{
  "d_model": 832,
  "d_mlp": 1920,
  "norm_eps": 1e-05,
  "positions": "rope",
  "init": "uniform",
  "init_std_o": 0.0,
  "init_std_up": 0.0146,
  "init_std_down": 0.0,
  "init_mimetic": 0.7,
  "beta1": 0.95,
  "beta2": 0.98,
  "grad_clip": 0.5,
  "decay_shape": "linear",
  "batch_tokens": 65536,
  "seq_len": 1024
}
Each number is 128 + 32 x the weight over the matrix's rms, rounded and kept within 0 to 255. Layers, rows and columns count from 0. Numbers have three digits each.

# layer 7 MLP up, 1920x832, rms 0.0275, rows 928-938, columns 416-623
183125145156181101101127099130083088082171136148123075128139143141098158138110080126161122121178112111087153112157145104132121050055162119101157119114170067147127113120077111083176122171095136093095129084108071113134114175155090169140170110093117107110123138109126114077099128156081161100206115099170093195120097123124157068114128117154120152160082102170112079112189169087144121086176132093143145117127148064168126122088163080192124123072069110147148084161122177133107125150109103161108122128102140109135111112128107125075135110109077159141163166127117193166113146110079115139108145145133076189119126118153074120107162079118
141179115162124085166116191096164185168161148143088139150134110143110144138151135135112168079152119152084114139094113135098183145135086148129153127170101081089144111116110067109149089123095108160136131147132161109111121131116104085122108140133146121107126092204129140157164137135145137133098150119066138118156142138082153126159173124146069091087128079126106124169098153097125134037118072109124119120161096104105136185196157133126125061146141154138110133063144168125112203122135124129154103126157069144090121094087134109158135129181150163146130163079168125152189166169133128123078116098122170173103157124107117127136110106076
089135160092146108104130116134135128151106163104063118141129159152120098122124135097113124103165114082068093116136092099165114164105185139182134132081091137142088174144128069074085098140076124062149129117099063190111167160100143066107136148091074064131094167127132143073158189086169109155129119156143094164142168153193114117148127136146116143157174158168123141099102138153099124122120181118212061075108134149176187124120103112097106115123129177184116164149111097102122177146183084148048136068170165175116126139134103082190163080153077085087171085157121163207088140113128141132161159096113110111150161127108140118123122106158
149143127179177180130111126074088060126095147110097089174161137107053180134151191118147128129139159038107147094110181137162166088125102159106098140171120070154136118183107115141156104122148126083102118152162136116143170209090102092145136147133122144081123143126098127031129148137108123131149133105130080174155123133135116093115185128129113087153101110192113150144124186122153141149122138148152083118178183157115124126072199117143105147189126157164150117116171136094110157117185118115145126083094125167119114171107104118115102177115136107161165073164150129129163054158119119135104125111091114132092095133158163108104131066101
127171136167132149118140145111154134104180174105177135098133093092160144129074104097185142137127162074171105173128125079103101130100132131146088177143109096080127151135128164067118125148116119126118141140088180132157124074050071112166140181164195116113124117174111095099115096141154076104169097139136138161085221195182049119136102102104116093135128111137168111234101122121122118164113130124138109090149125104095179149140053108148092094167103213101092138111094073135112071159151141149176109123091117070154072091166187135126107141130124105139102119129152138120179082113080138173136120114175113181086126098140127125110204156111
147149148141146154140150121141128146069116128095095144105139145147129134167111121115137142123118139128149131095109130134117143159097109165141132160112150121152097149130178072097112094105117114079116136156142119154056128147090150128126143102126115158186155159101152117119080147118126142076115122150148100149171170201116109161179126117137126107143135150118169095124138194172135126117103100103131144120123130133167124105117173097130155135117145162108109129105088119126115106107108106109105141104135099127152167117131152132136132132140200105134148161179088134074121129118169127109159150155155115167107169118147126148058179121154
143160176098100149086139076095065128148109169074124130068124071121115082159130084104065150101136187121074145106132159115111128171122117141133159131077183088158040090141106158055109124084217123107158101163098116149129161131109152141103084117118141118079118049158089101107103134094176071114130128091079094154095175145138111131158177156090157134143153086173174085204093172113095125164113129150145115123168102089190075132095151078130098112148106113098110085082185092124170116123106128133125194168109167106128212135160163103113144123080135092140168157097149160149163099093155100130137089164164138133101148168087144058084088193161
181148178104177128113119146111131076150169094084090143115128098128161136094104162163109133125155106197186139089130110140143089201165141138110141149123123093114133112110127161085128155088127143110171129111131186151205135173174077166150124154128106131120158132111126087154120097138134122113133022088096143133137151092175148150174119132109142118105133112161109130116112088151186088109109117123164139138117146083145127126171167147080141113101109056141100090122180097132134144212108181157132172112171140125113126135135061084184123113150121164164131102120149178139106107122104126114158091087140135134102155155150102111127175173144
135162132108097115151059088130170103078122054088086143193095131124148142127113133112088148118129142162075102157037145034106163179104155120076101167137120092171155113198099141077126163106131166175046152101117104139159146126116161104177158090164149192198158128145132117100086120117155074112125160152125124128151128126113135123161194144140160088136210155098138139135126156140139156093155104116157086132067137192127137119127111087130153056132120135130108100151140101144130117130114164098127149103120096142143114107122065148120100142169129207132146187087125121186111188154045194077149127111132138205149129116076100080135189153158
129109096142122127153122117157110114126126112108171107110166160127177092121113168111095108118128094132105063083149126085090109151145132131073160138192125091069160130124124154103136111142151150086087090101175093065143152129158090123115171172103151188091142193173134094132176202190128138114101163134167154122129073117132110134135123176146119154121143167082164096130122128124074100123119111156119122076183100108125099140198155204111133123111092100122098193138096127193132159146168161090122113174098106155142142181087087151100176141114066105152138103148124157112114194091114100175089107093118112093160098079065124133123130158155
138150149194127162135112165123090138119090103142113122153161139187078100175125131115124161065121139119113134116075071108131154123080095144130125091211134139081102156140135078095125120105141127208092152105163130084152156157159165152129130074131111123127169124189135120142180090124165142154063151112067159147129087089090151081150185142098138128110110181144113139172140194165118049156145129047221128091127132042186149157165152107099090135113145121130150127163103165133108116134146128174157090073042078116082112157097160166116092088086137120146115124143135143119131069136061129089132072132106153112121066104090136123141122072128
# layer 7 MLP down (transposed), 1920x832, rms 0.0267, rows 928-937, columns 416-623
119134135183122080163159170121093192092220124153105111154162191106122134042135124148172141199131081133096177124081127137189187131153138092138104174131132096193129103112176052148104153126144155177087158071133138122145169133148160108193146186124104165101137132113119117128131084077097205120158122152133121134150120107142145115132054177140098229163153126165053126123143186138135143118109149123146197091158095159115143110097092134168129141147109151225143122091161146071171188132096135143140124145116161161119120190138111129128153117143176182131117194120110107093092165078080082190143117136156145142132107072117093172050139076107
138144151112081119119150106082186139142136159149119141101162119118110075096096084055089132170139143157189074106115134159187094117113163092121100105086107119124139131195083143153173067140169076102119160146180185065112074102190148094089098103133056137118143111157162065136151172150124136129164125099189156044178106129113154165112085098113154150094158106106153125131074110098143085103168101133108165115119104147077116139152089151171194185167141133086111181122203092161117087085142122143104170155104141110141106133081105159125181081136088159114165124089108120138107112134167143116123204151157112103161128141082133130154117124116
122119159145197095138070149133160096138108084149117174091084133140153159124182152197142102129126160112111107098157117162144160210149095139072090117158122125101091180121124115191180114118112107164139132133138130166116130173134151117122139142179063153145147130138078143117161093154113143132154178136115155179089096135151144135135093117087146040095145149129143132188073139135054102086139049151126129113128127162080119168070087119104220169155105086142137085184102102157111176095148108161115135156172141093177104106120209162121131147107143135158163124206135160109133067124099136159140195057104127148116103134148120119158127154104
170187188149140129126133156163141162123123107139093174176162206126095173195103140097124154089156103087093167117053121133210128101105146188093109121120129138141187131131123101069166124118061169124106148125153071024110138130131091071157139084092120144141184157185097124083147106129082143135128103084091117146128083128106160099170153083099153108178132106118085130111092140099182156131077091118123122112073196139113097136119105178129104206170111130141134166101139136143118080147124127105088145118157130113157162122101110119155061151081154082152160116141141131047085133162151143175118128131129109173169089105139157105076064103146
197096140097095126169124091055139124138158069161108141132133093121133118103145151120165169119082061144155109156152096141098124173130132162111101111142080120094152152102103142091104042137104149180116092108172131092106150128155125116076131132152147121152091085099125117137142139128135148175140153142165158090096148119094177127110095090099131124131133126087163065159131128165084154186155148113132189108111101140188115124114100112188128093042139156157079133108088095139178118120129175099127108149094078181084119156125144190165093083115119139083161099141160195113115107131142091092097098089158162117109148112130106159175087100189
090097173096139064140162164153161084112110129140117140168115116119154168123155123133120076107150131107107138096096168063097126121162141093135153113154113122101140129165094181138205198144133141118153129099134124155177177094188103143085128102116125116148133130094114064136167092100165098103102112169141099139151147106113144094133102133141148171119128149170109092130136115129107109129115131136112128098171129116046092112119069108114130132158079139105106097172121146159088110095141161157161143058167124134108113136170124117105098133146140153135082134136108138168154108157124177133087071096137147151138154161119112089201147116157
135127112184115145089117089173172132170158124139072074129187105093135077060140142119137127125159167085163159137113114139126119162152131198125102153125172115095111139082127169099191131115136171164103148172112165145099053028107119157090181186132113106115126128155114149151133077157156096080123107071149144059117133123119094088126116114101194152084038098118107171145144153165118180155070172091114148160173093218151140132181102165106173150094154122146164116125124125063137086161149121140130151116159173139164152150053105091134149125132081177161138142126105129130154177103127182165053092129088052170111141103212128148145186120086
173089149147114102123147065156151164121087136153137162113175049136109120162140070089105099081147116115159144138127143094055060129160150177138138105121150128097132168178125100106146109102158150179168081170160148090155089164159085092095153164121127084145083149056161087130137102100104146132134109141135075111107124130145162149122099170118138237116144122161193161102106141112125125095108128172048170154122090121111101194134132099130129096127205144094113088100147167158101079116144104142069166158126081115138156104097141116113104080158183103099138111171119108146098143135054125118130086142106128052154166149075156107117161093122
098157124122138107139220155144125139134134092101145156173180133118087069117124105190119097157088114087120172143136168079225188137116161145211154144107154155135073170149116141053118113092155149150098165138150161144213141106120105102162170124133171147086139106107046174176064167099083119107135121134056156078147147102143121105107083088194148094077176128070093166115113172117114146142095126107128118181125102104190152185108150184122088137090118180117123179172074134079161123137122135115132076076196107184147094120137186072109127171101118083109138127069118115076116129126156126138203187081125137150135185125145131117083110163121
168100188098133163188112187171125135189133119140098124126089084146109094191096086056161130134117102157143172150131115172136155111108116158199178121103149126108087199048148137152110181143144146140128147168122163131148092137176129167061141102110112139108137075110094124162134053133144200165127064082104123146168173114096084184113162126141135083127130084192134088128199098137092091079135176089098152141117180111144130128138072123170099160110146131148117135130129134143076144093109113116156148113156093109149155157097132120141113125165123153091142140135108117088101065150166136133152134132125103130114113111155091121173094122139
# layer 7 MLP gate, 1920x832, rms 0.0272, rows 929-938, columns 416-623
152137147113155130115169123100176149118099084146131080206092094126123136146100122100156145157115128162199152075112097093188134108093169072099123129094110148155130108130146084150133144063104167136161143084087130132145162091130122139131102115114171124132167132149151175076137143188076204153156078110173093076147144091144132137156155123061096152169092130167125072089144174136116184135102082137124139151136101107139093165117159076145129105117131100108178141143160101105165087101148157133114122149156095085120126104150126133204085145164103152181114101144139138151149113117128091088118154086140133113098132129104066163113113136081
103084168165185094114107149125066089122139076155099157138034089118127123041183142135157160210151137163117119162178129090150119146097111148163148056100051059177120143112149153177099223163149134135145166141112103150110134094126105133099116125160169106149119124158126186033114091146134142081169069113134138111110163158165141140131174112120199175142104121190122078133120139098188145178133152150128147076126168164170177178141087187099109132094149157136125044050176100119146144111164146161144096094136138046138132117128124115124118076124161158176160084146118119201077182091125143189114088158145133173187136082132145106111116140112
150120129097166146131113130121119079111143062131065101087121180079087095121136158149097092110118112150142143199184143142176127115142111143149097073098135102140177113149119140139139094148144110096110130105146132108104093193127108102114121071127093169125079117086168117109109148079112083101136103113089164154141089135067091092133143091095092107157178134175140153134093151149079132148138061158150054160157113097176162144109211169100143107118074152195113113139157158096118146113132063075208115104106093186117101131192151107113101113155165142080147193113081136117124164165115136144150085161166170175155191174144161159104109132127
074105159155147112089120126164111161147086081155104116152119131127113080072124123115115102081174174104138163105136188140164104150093208123144087162139156179152141116133144131077138092098112160101157101094133094169114093099081124088116120150169139123135101115115119096138170105106155132099113166141118121122076145143141120108123157104082154099154103130163162093173153138104076119142131109061115176139104127187170053154142123082094106113184090105162124134160115126093147072151150057110149088133179121093099114119244166096136127107086124106092134171101166132110129124136126178109202102155137130114123134156101125091106070155082
147111189164135129074143125110132121134163131115137131118078158133138143106139130126135159158075163125088115095098144119130094152107095112116146154070176119138092098160141145136176142141155145128147135167118158118118124118146099117082173120118159144183168092063136132148157093109150158123144183120166126168199188148154120195145145169135124118145108154151113158125145163149088106128109096164141128105164169152146136113111131107121140060124192086116162102129096111122104111123117123143145152127152136189127105129119118158137117138152183097113112120123128126104132105123137127111120098159140100125131154121135166090105177185148
196110110181158160077175116126200113110138046113165109127085100121080109120187094116201161065117120115118184098216161148153069168144117131215091181131186125154134114111124144104067158101133092082111122129141071134120182139132074124150153109199125187164153111157054139115071092132092129113180094098177149072134139106190110112132205158137137101176083196141149073179098087155169073125151162099091132055118133141097101156133137120120140209137133140190119167087139102155135082125112112099104133168145113118079112153191172131108110123069112160184126110130140068097103107123129113129064105144207077093126151149144122120089129122147
064145125138100090117115077145116121181137085133122150136058124123093155080180179140151148110118178158106162139147141130122153098112078106137121142136103135090168041107102099188090101121144143107111124198162144144134099159067087170089066112159171158157104103135106157122092133130046120156129141183144140132153159108141092131117127083098140141141105148155140105079165095081079068078136081152164113142148213092126213118140135130162107131156123151103125075132133154134118072114151096140137134060128095162170065148136145156163115147152084116147071123126132044070185088134109097111093127169089120162094079165149079102147160117000
054137152131151155119217075099042196171136104194214159146111155125126153127197152105123127148120147125099191170187159175120091123119121142119103161088140073111106146186104120116127149049140140127135129129122149147073108124083183067135084156115159182142110084107170108188125133085088103149156080129133193090125146145084176147103137151152185078135135136098131102152143097109121094179139132113144111109081069151146112122183150127130142190109132158163078141202085096073114146127080128141124169086145131123136102073130154177133154097068120091108145146145134095117131190119087134134114123132148140097109127101120072116164143118100
133122068112085108099160031071123120106097101113130151118158114106137136104116181187083105125123134105096070135109157083105090118139141102105102112121105093149149107176145157109154078131113131137111117083156104133153132141082140063210132158126132156122119172151158090123127203089094089108125163172152186129108097142154103122193110062115133137124125161111114096149078156114159098156102106141168095157154110141173131175101184152101152092146144131149143132115105133109182147170165160116106088124114174122128138111147143168117155097093135104212134124153190151184131188136103150105111117110075145115163171114107115165115153156142
119117126120151187128125093085071127104116078148119113158138145156092158100172159180136125173138106111138142133133103095127130098102109088111079070200142125202153173114104128102148110131119114190120175130102118135168143157123162122115153115101084111155134107151141112133101127141139166122109180148135124118107136089090129117178154124096165123109114113150137068160154135132081097078119150065194136136111125167178070139099155122135133163078146125112081098128128142099172174107122081166185076102095132134113139158131065126099141117123160130087146126145103121128150074132127096042139151097154099122089083122115134138111118145114